Each number is 128 + 32 x the weight over its row's rms, rounded and kept within 0 to 255. Layers, rows and columns count from 0. Numbers have three digits each. The size before them is the row's rms in percent of the matrix's.

# layer 11 attention output (transposed), 256x256, rms 0.0993, rows 3-28, columns 128-255
090:096103123135155079127062088097099210179045124132180122068109109073109126054125103122125106255075097185154108129097158175151137085129137178091146133107155172168146139102122130154200182122122113095149167109159105159059106124142084075131146065112155160161124114146141123160140079088108182095115138120082124113093146121084113152088113106099086100138137135161092096119209105172149121108137
086:123142129097134146132148104157167137113128125113124148159126166123143168194124160177106177255144126122156165115154121079061152160132142129113182145109167096116150160135107106144112154108133142151153084112083136126137142148133131184172129120131125140199124106102143174132152116144106050095142149166114147130154173107082141140092152121120099152188089128165112106094092140128146134117153
091:106115200220147125154075108108118140136122111158115092147140119113122092111135102144108095255106101080154089164156130188154110107131114121075158136177145146154135142082165107136124162110096144165110145108165113072095127156107102122079175104163137087122106127121163123070153099089074144129131109161126092112157137136114115112169111132090096140121131125115083158134172092120110122135150
084:078147134122172149074101149078066102134117114203155140141132096153182088136111101133099086037123133101097121138070111136111088108149142148191127112121101110108101121124092168157106111166146077088066148148171128213102139160190141090090146165131138127052122135060164102110118113088094169132136149119111109119150180174136141151152139149112114112098155186126157143122123131106084125164129
083:153089095097080177099174142157135086162150100114094154150140144108122130127177132109108170255112133169145134136111098102131136101099159162128062137153129123129088126141121169120088122120065099103119070107102133110110151134155131110152118100120130124132163162097128145163169111173190092131126115104137187166190077112174155164095127141150139128168134060130134080153125156147136161151125
083:106117135104108153112180119145136176165098150126181098106074125135101164098124163098102113086192124163107141126110145146154163091108159139086110152091146121140145137140140154116152087148117160171137197142172094152104159110159130113158149165099171107089127123163103155120065069113134165106086164138125139191177081119158059144158130086148131150129134163110095168090147096159139129139141
090:148162149039157135071151104136147119128168099126155102089125080135146126084114123124113087207121146155115093076094128061116116099147107215105220136075113120127118114113128094152087098159152135104125202165108091139149097091111125097152112076107136180097150110140071107131107127088117129117103122108126183135092161071145103198091138108068132128119104064162138135030111085122124133111103
110:133061070083125157118083196095122182113107126204126149158149076129145150088073109158107141249111158040130126102115128116110110103156131123108122191097137114178116218092094146152163158147162139123111172145157128143114149139176122107135148115173132095183118083109222118109153168157125095156108150124132104094127225140051165142137145159109114096133091112151103135150105110174097175123121
100:107090097159155154115087203104076144134105169199117137116131115148129075120091065125127105030148091106141112148086128177129140166172144076099168166121110149151122201076078182129152117172147097140107108136112108119088178087113089115113160104167134065185120104129237095127124149148092159143081117151091089148115177135134161087157156150075083093115146142163102123090145132143078129133081
079:135061128106114099102078095124142177190086139108156125108113108114098171065113137097129075148065148181081155092180152124137102177130116157109108097144078174167154099113181096102183158116185126102156132133168157131120134145110046120134139186111107174115143110139112113145148189174131118094133140084123146134114118092067128128138075094110095103099126119099133141170211102152161109097115
079:109109145124162063098079081151157152119127090117120145116104134109156144120129092169130101011078157161193152048071137115152128118133140168147128120096184125094157088114132053145148155139134137127135118123104065101122103128124121137115132091101127134155107124110092101138135115117137111107118175140104112105136127141126080127015144125120143159180120143133091076052177143117186115133149
090:143154079076167137108186122112162145109113122096136173093079128110160160183130143119139145211174141161099139150085108095151133168156143161114228137108114067164132172168159084136161121142194155092165133144100095122125170064103166131141142117122082127156123092132099147157088145178133081072134144079124151164163131085131149138113165079118161120171095116121175156096096128143134132160067
109:122166119118070165115162146150130064162178136144130134137149126152145098152178151066122128255181122186136073164120112172179119131092107118095125125170075106104150140128142165082082100160096092123127119135118127145129135093073135107134078159134132157114188146155142121157139111155144150130084125132108163183124099086196159127168124122123123120104155100122178120139096076142083091163105
095:179146130079101131137151084102168097135143120095132147167160097091110139104163199162131152051151197120089138095147088079151123089086109166158054118129131106123096077166186077103100149095133130141113143143143153147160108164084168149148080172114131165100138121129060140153131136167165120102148133106171172084148038103160149197158147104180134129142078092099150144187120108128073142165158
089:135114111124152170127152126135199153109120128126131180155206106123061169128105169189145169069160167052068160101156130049110130052109107117129133161127176062150113153146108086128145150109130150171089168169153140123165136170126115153155108159166129098139111065107145171158132082209125062133130127117178127087174092112072088213152159172144114183167090081113109167133046147133061164159167
079:168086100097129108158158070175127110135144130140065060114148134159107117182126101149060134119093103128154102200162124179146100132167154182074150090092169151111101151107131117157142105149057129074118078148122097078093169087144185150060104096104090153097138121116191150114148144109107122071151088134116149133136116118134112144137121162119119132127072040157146158147146166087109124125105
091:131124093119081142140110090138122113166126120162120099138158077168120095111125064141127107131128146140148106178110151192163123086144130132077150061057114127120162151054082119103145146184129108161107133179126067136099168121115114140125129132109135157103116130145214112171147105122142175109093182144053111120115160084123153152094129131096100092085140105151140179124127124132112091177095
081:090143118119134085077154069090151116097155089061124129100164072107129089177143183133155183026082157097098147119142156093151131178114135104112136154172160105146138130085147159132105112102055137109113168075151189137107123150107117122129115146169123154115072105129169103143149105155043101067116157090158162134164045169168106130173172098119110154166129120150131101153154059136142109106139
079:139153095069098108110129121221082079106141112087094092155153161131186183180131170082122135202079070158161127143172129141111134157095120135113104121144091168088157138156119157152115092133107102077166079083092136120119163123144125149140054135069139175157199172107100108136175190133154079107132119161111141167135127129156100094107119122140116108127098111122169091123090141134176144100150
094:116176168146155165164171097140158119141098112123114165165149172128102144200183178114134115146180134087105126079087101072124153106057117102172167125214131059098159146161153124156045092099147148101130143120142187130168167132141113164153076184151122124102171111068078162152115182140111044080157119110160186170190078141194136170188159140131138170130119125104125149158112123141112104144147
088:127156096113186173129194128100145125126178095127095144129174122173091124169115167129182190254153128051136149162090107147083139062132115140121144116129098077162127134167128098120118101134122157158104138146143148104132119153142139138177181115137131138090063145129112153180146123121148129103161131112146174153157145105070130165160127149127179136093119078141121166152087125123090168193111
086:122122152174110132178141134143121079121157157126144149173147121145112116112122179141105111000189161088079090121143119117111120112067087122124145134136164115109120147100158117192078126135133154116136143134153144119137153131080077141133099147196106097124195114119121124099122153132108100122126106183140131102148093150212138130213177138128104136139101146109112104081083129139120109175145
099:162141109045071143114143110159138083153125109141139108165127149089125127111153181122105133171155191160110140081122104137125146107063120125098093132130075108130128187151191056143111128172143121103122130156083135168099147125109135126143054199097129161129199129082152140157172150154145059097152164112123202154152135124152104174174189121147115134128077103113129134138088102199154129149132
086:142089106067115148141106171147174136117163112101138099134112149164113135131072131114118154061104153148141141161114155145085124142141098141087141093082110153223147178078097084127185125143144140166187120150143128147116100141106131077130115138147122150141139094165177109171205090125126126129097162113087126147087220100058166129084137158098098079110109145152131103143086102186189109119147
091:138174147185146155097096125106128110121117109096100143120090170103149077172153146141081133255138089164155121110088109145141151158156150125144156161125128114147116123115144113142081123094120102114123103089114103056152112081130180125125170076123100104137136109109114161092112112106157167173141112195101087160106128118163177073100124112111163119137151140123186093115138142103122104117152
088:140103119072176161104188124124174154121119090088132178092164114119116125136136075128139153132160153113118134101070117094118106105100129179099213148139119090164086171151139096132152098137085126080127147088148166119150123097153132140123110087159108107122092106101123164150183069115089096086153084039141213207174104172103145234174197126091136139188140108170104132156130138161135121134094
# layer 11 attention value, 256x256, rms 0.129, rows 4-28, columns 128-255
078:131110111165122082137121108086129087108130124144122104133172133126107139101138079104184114135074130107106099101120067153196132118095076115135082091138163145128111183147110154069115141098123169139102114139133164144160115157087161034130096162196197156113115113099092138105106091117174136127144197110144161137078110129139080149116144120156134160117135111123160186133127171145122177212149
090:077165103054168075116133153149122158146180140060109147125172115136142151183092095125133140122160178196098150113111210130131143114181155076172076109057094054116102164167144144098138125177144114100109152149110118159140099096163145112115138126116199222139147141074082116174148129113206135086149140152114145144099115154115110110110089133186133110105110118103137152126111109117141142121142
084:169118145121114142135108146105110133068133079083082118168142088119113062192109170117116120125073155151123136127158155144147108153141170060067175167127152072142193076125083148156159131154129128147181124135133139091127121098132112165149141110112067119104105138201099144167196137187212087143116125112115120104202073108127175163141156161133150133134093100110126114078062117164106127127132
081:120116221181126224126175046139143103133084162124163099058131150124123106104154132153156158134176123075125117114146110110079139138134102179077131127117132154080096100121165127160101130088143111134088147146126141133087098135093100156168116145151049151115120071128105133165133156134081141170133098124121120079112153135075109115109132121063189163073092168124137110114167131122137143124135
085:100124166121087121135148151152110081085146092172151101103137103120098080148143093113136109132052106123179119109154175161066102138041132167165126161112144128151131133140114108111149102128163108060137061118101130100125128176136142139078123146168081139155194089098097114106119177121071135154106122119109160136096092134164161088140104142151087132127163056186145128143149147090131168144112
092:148081154138071148115097177135034166093106069112060200161147109138131144112154125092085204130114122116203139147142157094181111125157164142123114108141123165117196127162166096127166121052172115119138101130119119111155179159120145181120114134114114128144175081104174087066163095137108114101111162111134200149167063134143173089115106117105158148140129138090091137160136184143102074131122
099:210189147186129094102159140133071162144142108119139113219101134108102137142138131132106106132098121136067135080108141127159151162142116140170125115170178092164110173125079150131103157106080057125117151092117166148159195132158131040128140187147096178113123136095163113114163063132188147073135182129101130117101085129133090075161130151134102175142096161153111074169125130120134194110125
097:167146122105116108119149104190119185126187110140169127184127140103146110143119171101099118128065170139161157088123106134149103138161137134140144100113159111143113122131097127102155214121069093136145162102148162184182160127094120061177126159127075177097137221097130145126165067121145126078112175163088123087100103131125114090129142136150117138145149143077099092203127091145117131118122
082:128176136147159133134132159133139134121128084169123140153120155158163095097176109199116155130190105158129096139111168126121144108084131135139157201116144115145094151113114111151090064097062138090115136123152108110156177072148122146079127119152167112093130082106120107106138096100161160193138084141127081203127120137188125104205107118214111173142143144139116084107118164120095119121135
080:128135117160094175118154125091108098096106139138107160151107089125123135051102122109169165123164078161151121152127156141153101084142130087083131094208063064158180097114120148147150113133122132176113113119130150148199120164110171060161146144182133088136081098071126121150110152084155137111129174136118130143137123122090165138103101121142056162123112143081084229110093175193129085116149
092:159074141151068137136128184184063156058126067116124165169135079103111148085136193102138128132052101155146088123108156146135102128137105161100122102175131141180158117121095166147147187081108097147117135101119125121144158174088149147094094177114105076119188090106171130108162099118103136190114117105129185140042084134128133142170099140175098126149099127205175114156111150110119099101117
101:137116162113121143126108070158089128141123137093154100093163118102125098112140098132171167141120114088156155102157092094054131104119136138158113131134136198122091100148181108108124136093138125116123141176131107139096103111064077162130130128072074121156149115181125135165149209147026135132078095123128159080132124156169139133138119118087186148142115120157122094147164166113135117080105
093:102106111168119154117110128139111095177065175128101108049098121201128168143128100131113141119149081168089083190126116122108134188092119124155131109154122161156111115133160135157156052096149149130151110132128100080098120110163117194076126132120186041139133050198128089150116145150109132170151070101139113163157146116155134131131142145099158128096103131176140113084164144106144113107096
085:146137178168090083114103114119066135149129186185159066119102122119126150097149103106112088125109116145093113174102125089130141200032131117223059079132114194126079148096139152116145107073135119113125121109115152126129127133158157117118138159149100144126160102120101083108114162100154172118154171076143145152155135136172114070155117113109126099063099125180103120132168108134150162164113
084:101107180129135124130096175077144157141158093135099158089089174149184122131152174104097155126137150106173206086127149103099086129201153165104103170112171120017156100207175147102124162133098115122114138117110106150090119158072097122148120125146088174136127165053128130140122099176085112120095154115124134142078134142109164131101105131148166136105083162059082085111173117127159112167129
088:136113170140173103130115173175119144128144151127119135165084154106156117112145140150099128128118139162205180071133103108099090103129149096130174155200139140127153103203119172077141115121083104078118111102123123120138133108062111073166114131132082103120146208102143145139150147156108141122074134111120146131164071146142105059103121156139146166148120129141116140102114159148135114105148
083:125138133164144129130049110168150145123138131125099110027123116155145142136114135085153120127143141140151085126100125172158116135169115104127183167082069178108104070218137116083152192129104148135135134152105112130115146113160137181120144139115165116138181115124085157144128141125182171148142122128104107151072214123113133163099138160182139093099108121140163124143093195069145144193111
080:135125134144103151151145140049182111079108109140126119073100164132123128140139128168185159133163129085153133086120095112126119078196142175088174173137136169082123119138145108132079124130133165174150129148129162134058099121070133102133135087105147150139071130142100108119099089150072110152098132151145101107045120114130087176175125109128185178160135174087145110131176157119121070134103
090:114106152062104098133103143186088171125121094113086148068157096103092140131100120136170144129157102174149116174161140088174129106074152148131062116094134211148116124174140140116120120126145185124141115165091107168119161107152161180144138143093082131121102060177102083112185119122113131145104103107128155138164136116087153173186124130079153081086071075178138078099160130094054101163050
087:093037149141104094131064121147089190094107210103176132169178069101110107124141121081121064131139162187140157120131124159186148225162185110154120140106164160087105152150136153114134136173127096077128126116106122137089137159141150146109091113101058117158169128157132156090130077162149136123169136090167119122175123133099098150104076169116163099124080100221139097107139099150175145139111
084:092161168058127078112119129136126152150114091122117144122137133107112146149109048157159151116066128115208109167134140100103107100090182128225094089086154089144109143168165087097132145111157166143133111164135149146131173097141137162170117147109138137116158142103129078158155132092085153124117137123099125135127131130139126129133116122055190090038175109111107160170173083099110092065078
093:115148184168095128108180159124135102110083127111158093041124081131134145089182061120156148136144062141168101145172158123139127128129128137143145144193163139120156111177154131121105107065117132135148144132136137144103124104080138100096111133166119099122139014184115106174155137169110136143119111106133152096107098090160123158133124140102171195114063106211140114141177167131096117116083
087:196148161207187115118121110111130135063136162167196132227137125109177132086178081166120121122095120094167100073124108156122106081151099104161179157173114073081123126135085149126071190122100115090115113130150149121140138141074128074101114122182132162119192146073175137111100108082111156123105184146130098139130089119147121094174119107159119166216150151151128118131136141176113153061148
087:128089069086133138136132128132166121051094126039081164101133123178151162115078146111148163142107167118053122128145192110151117076167105101074157065103200130146119115095135139155150137148166151158109151137132096197119126115115140130102119104064191136071077141090146157138141164139058070119150113114174161073137121123032165183140131088105121115150129103131121149107107091129100081130136
086:129063189170097187124089135167092144100168153150155122145152079089126127078173200090085128120131120166166117127144179111180117179181150216120066165110121111078147104156122148145102163092144085123129130127121160126119138137133105171117122167196087145153170106066140125132123119153140153149176170084126153167130151112096138112092092179147171111049039093140161104110141156123141126162116